Each number is 500 + 50 x the weight over the matrix's rms, rounded and kept within 0 to 999. Layers, rows and columns count from 0. Numbers have three digits each.

# layer 5 attention value, 256x224, rms 0.0354, rows 163-211, columns 112-167
519571516398508497447421559397561445476517377550653463350451475449506485509537658478466507416405430536495490434514438476365483458461452594466602433531526566462420326552
419539627594456492469554452376485508497536481332539546573576559582437541471599518525503500433521427534585447516561572588462526546376621461456551483478532439511620452608
532571495488476406490551504511426481542380481481544549447501496483578567529469563563421565401554633475420487488537479476467543440450479629560500547600467463475443570443
457490483574535573511532399364497599640452543490447520478570511411448491579508527472407402555534514626391503486574516509554537474575573494589515522469596445413449558391
517455374497545468545540580574522464542516559517385385533403512496389526607546441438414450552419516562546539518599577517546484501607555422594528559442489595405547549458
413592517478561453486503563452429474517380438391553581500551508382589399388633492566519500536428497422435581397484487435511464367557569424506438495591454565566494495583
563523371419545524490525393484486641567551389362544429513502535501487360509497556453416470457473507522569540489487507476366544600434506521582419431511465410434524459606
518459471433445551482556449360420621502480510476533651620580528617483470553494527428553401598436297600490441485461419481580494443512532435472534502561466499528583560448
629580507473442482442546454574446509594532516420507398470409403506416567539491530427411489518568571554451346563458475554520392616519410457571569441456543493497549523406
486530350448531581489575465509460536489470471558538483457546495485526372434558469528410561566509527473591554421503455467566378399454549445521558475478546432437409406479
507466460440408459499486460521508546563347432476339533447494489542443564508512577477521508492485453445567604514457503457429457432536543450436517444535381463511477512657
551392516522440478564473486592502428457604469439425545504582424564491403450467434512531498530528634473465590533481492452359522553319340556697498363525460531506509534569
578438533497584473353526426486453493596617498519511531525394422495373592438466419507475475395621680495535365556549582462476606489421540503512589429520436490553483397564
595501537480662530542450527623498500598498524550488465573476525439545472623593580483398492474417531514403441550441440492387441473523523586480506586483615525515432554589
366498516492551486518466502444528453502598469394428399465537558517468503565419469519626581443548489531536531595479395326388528428611521578596432415447546441419596570406
549513345377577438489635543573506702601483444561434425464533494510620585453576365563533525545448529504600610467612471571528554537453513656456537555632477482416461511450
417558523559393536569428480480432497540556579644515471447587469469510534476470406460439540480467517431534481456398563576566512444451459373489507477528651568515485584616
470504440441545524584373451468519551465554565445410421517546488459390483480467516545518530450518507455537496517518535439444598463439403532547480544396559507409469489559
451567467595406593583487565504447450505527366492523390420498598560473644429542447527486455467384434420550530450459503490345422483416561443488583430578418565610514443454
580509558560548478514500562574572511595420420437525442496495436556370387516514485489470320484488455464596548473585530498470570534423396532478561482468612537409604430564
506480339589552499598475490472406393454542419449582530512426532554650432521522564403489481503503517506519500441531554481330603447588506491479413482564532564498558374496
538463477492396514379419485374594499626527377525417500581538568383485336463435500444513575439527476501382515411455478592504575482394566515499488467476411437646448621607
532413540524514601556585497521478543512576534556403497548447490498460400615467531475554610571562411466387417415535537438470509471363627480460481537511521516643616330604
501567434551489469533571502533421661458457545561455485483451472588426466456595523509457535430530513412327566436560490548628535573375569394525447509458568491539375441425
483564437721415456468644513525522471523539405580509559469526416498525459506525554542592601457474599516531390466472512574542385564589482540533390561492540465640499577540
478542627628351512535517515449463438599466586488495524574507560580455506512482428538474613405550616414507652556477441501455407522436539454433499601478539603448418455365
475480452484403414405413400496573629424394571416551411570573561518476505504407435543460523565484531559491524559458555423418445415555424531441534543460505422532521447576
528474447533454549390522579507590459566441486499497538621534444449582555445464416547521476507489439416459425545570490353377372576461513449556505389401576481573458502611
396409426536518623463480369640478532571381539443546488515538468515602512509578531326618576456474479491585538485495525510403649526500453419426534412608509439416555433478
506415558522558458447456482507483534506487460520533470454464517466485595507479554426546441513463445536401415526527531526522535560423601468481560492480453573541502536447
491493492546442486446492459560537507489510498452545557519475537532368460554638482502517515495529512558514513507536516406471606500440423457476523549527468448473496466534
542499515508503570486455514558442494475497566352452446477456444548469566563504490530447537526547475600527444465516497540460530477516516506453510431400454473567557527491
469535462533478461510521388436444480559466418554484471346542415572485543467544460557450495484455495526548458516452534517430469447482476482550444544521552517470490487510
571409520468436511483520525516501566436508634424444498532504533494500460465464502491521445470582515580445555504425470487528520546526527581464433500503475473545551508547
490519474556624451488480488538479500417439458468462570499452498507507495478461540473514504406489505491579574495553563568541436476492526482452558456463495518577514482552
489532438598543467530433567511544483466565510463468473525471411519462534452513492459514498505480500528530553469577471553524455567534545476492516488536467491504496508517
475507498512495531491535480499502556433529462476429486518486500509531612554462542550482507505483487521538463506506530571503522468511493449575448544474467483613444533486
535441471481578479459463483466538523463514491472525440499524453571487452547560463473490523470589529524472486479399513523444484430576323453478545422493482429503513511610
471467429527523531491538512504521564531535436552501515451530512589528532420497434494550522411516458516503484527577516527524526518473451495523428485538511550605587533475
522435521620487547523522515450545496483443490450482532532441539522524432515534565522486519428568548543506468485486472579557471415448482535511436501556471480539546523578
511574476474494484503515482478515487505515557539615529547564516464448505527448498482501489531458466488541504487502534436475470535533524547565527530471602497433547515532
465440525490513548562510449573466536486459446433556517523529549454433503524551458509481535544479523546522478466534536511506512568448530527559547512436513537498548480574
464496571527521531432496464566412521441412490523520531510524516540509458536496551484507545464520462580461526558428526427439533554424590530531538528549511479529459482597
567495597500538553498498469419548485449479460499510541517491550421537455580454492578450514571529512537516481494447536498447547519468375485575504559438475548557517514487
517527542535556560549543483481407432463505503515531551462457485487509485526476561556500514452417567472437507451552449533469466512564528461532459562451483454495450469476
532553531457523571503493479447600407528549505559535577491546494588426553514501465473435484518442493574545531444489463541499421529497501561469493487539464508434499458445
402512456507576471529471496542425499510487452471439541459442501550564528529454537511538463434459448439479489423570489514460471535447442427491511364522552455554502521611
431431470490501457483536527538514389500529471423533430543521450532496572474465529492471532515568492548496509543507503557526461520542605557506502469531535493440484524487
586470602477477597494513575485507469450546488514501546490491546542552473483523499514511554501475596524430476471536481466463537536446539540512554511496476470495441443451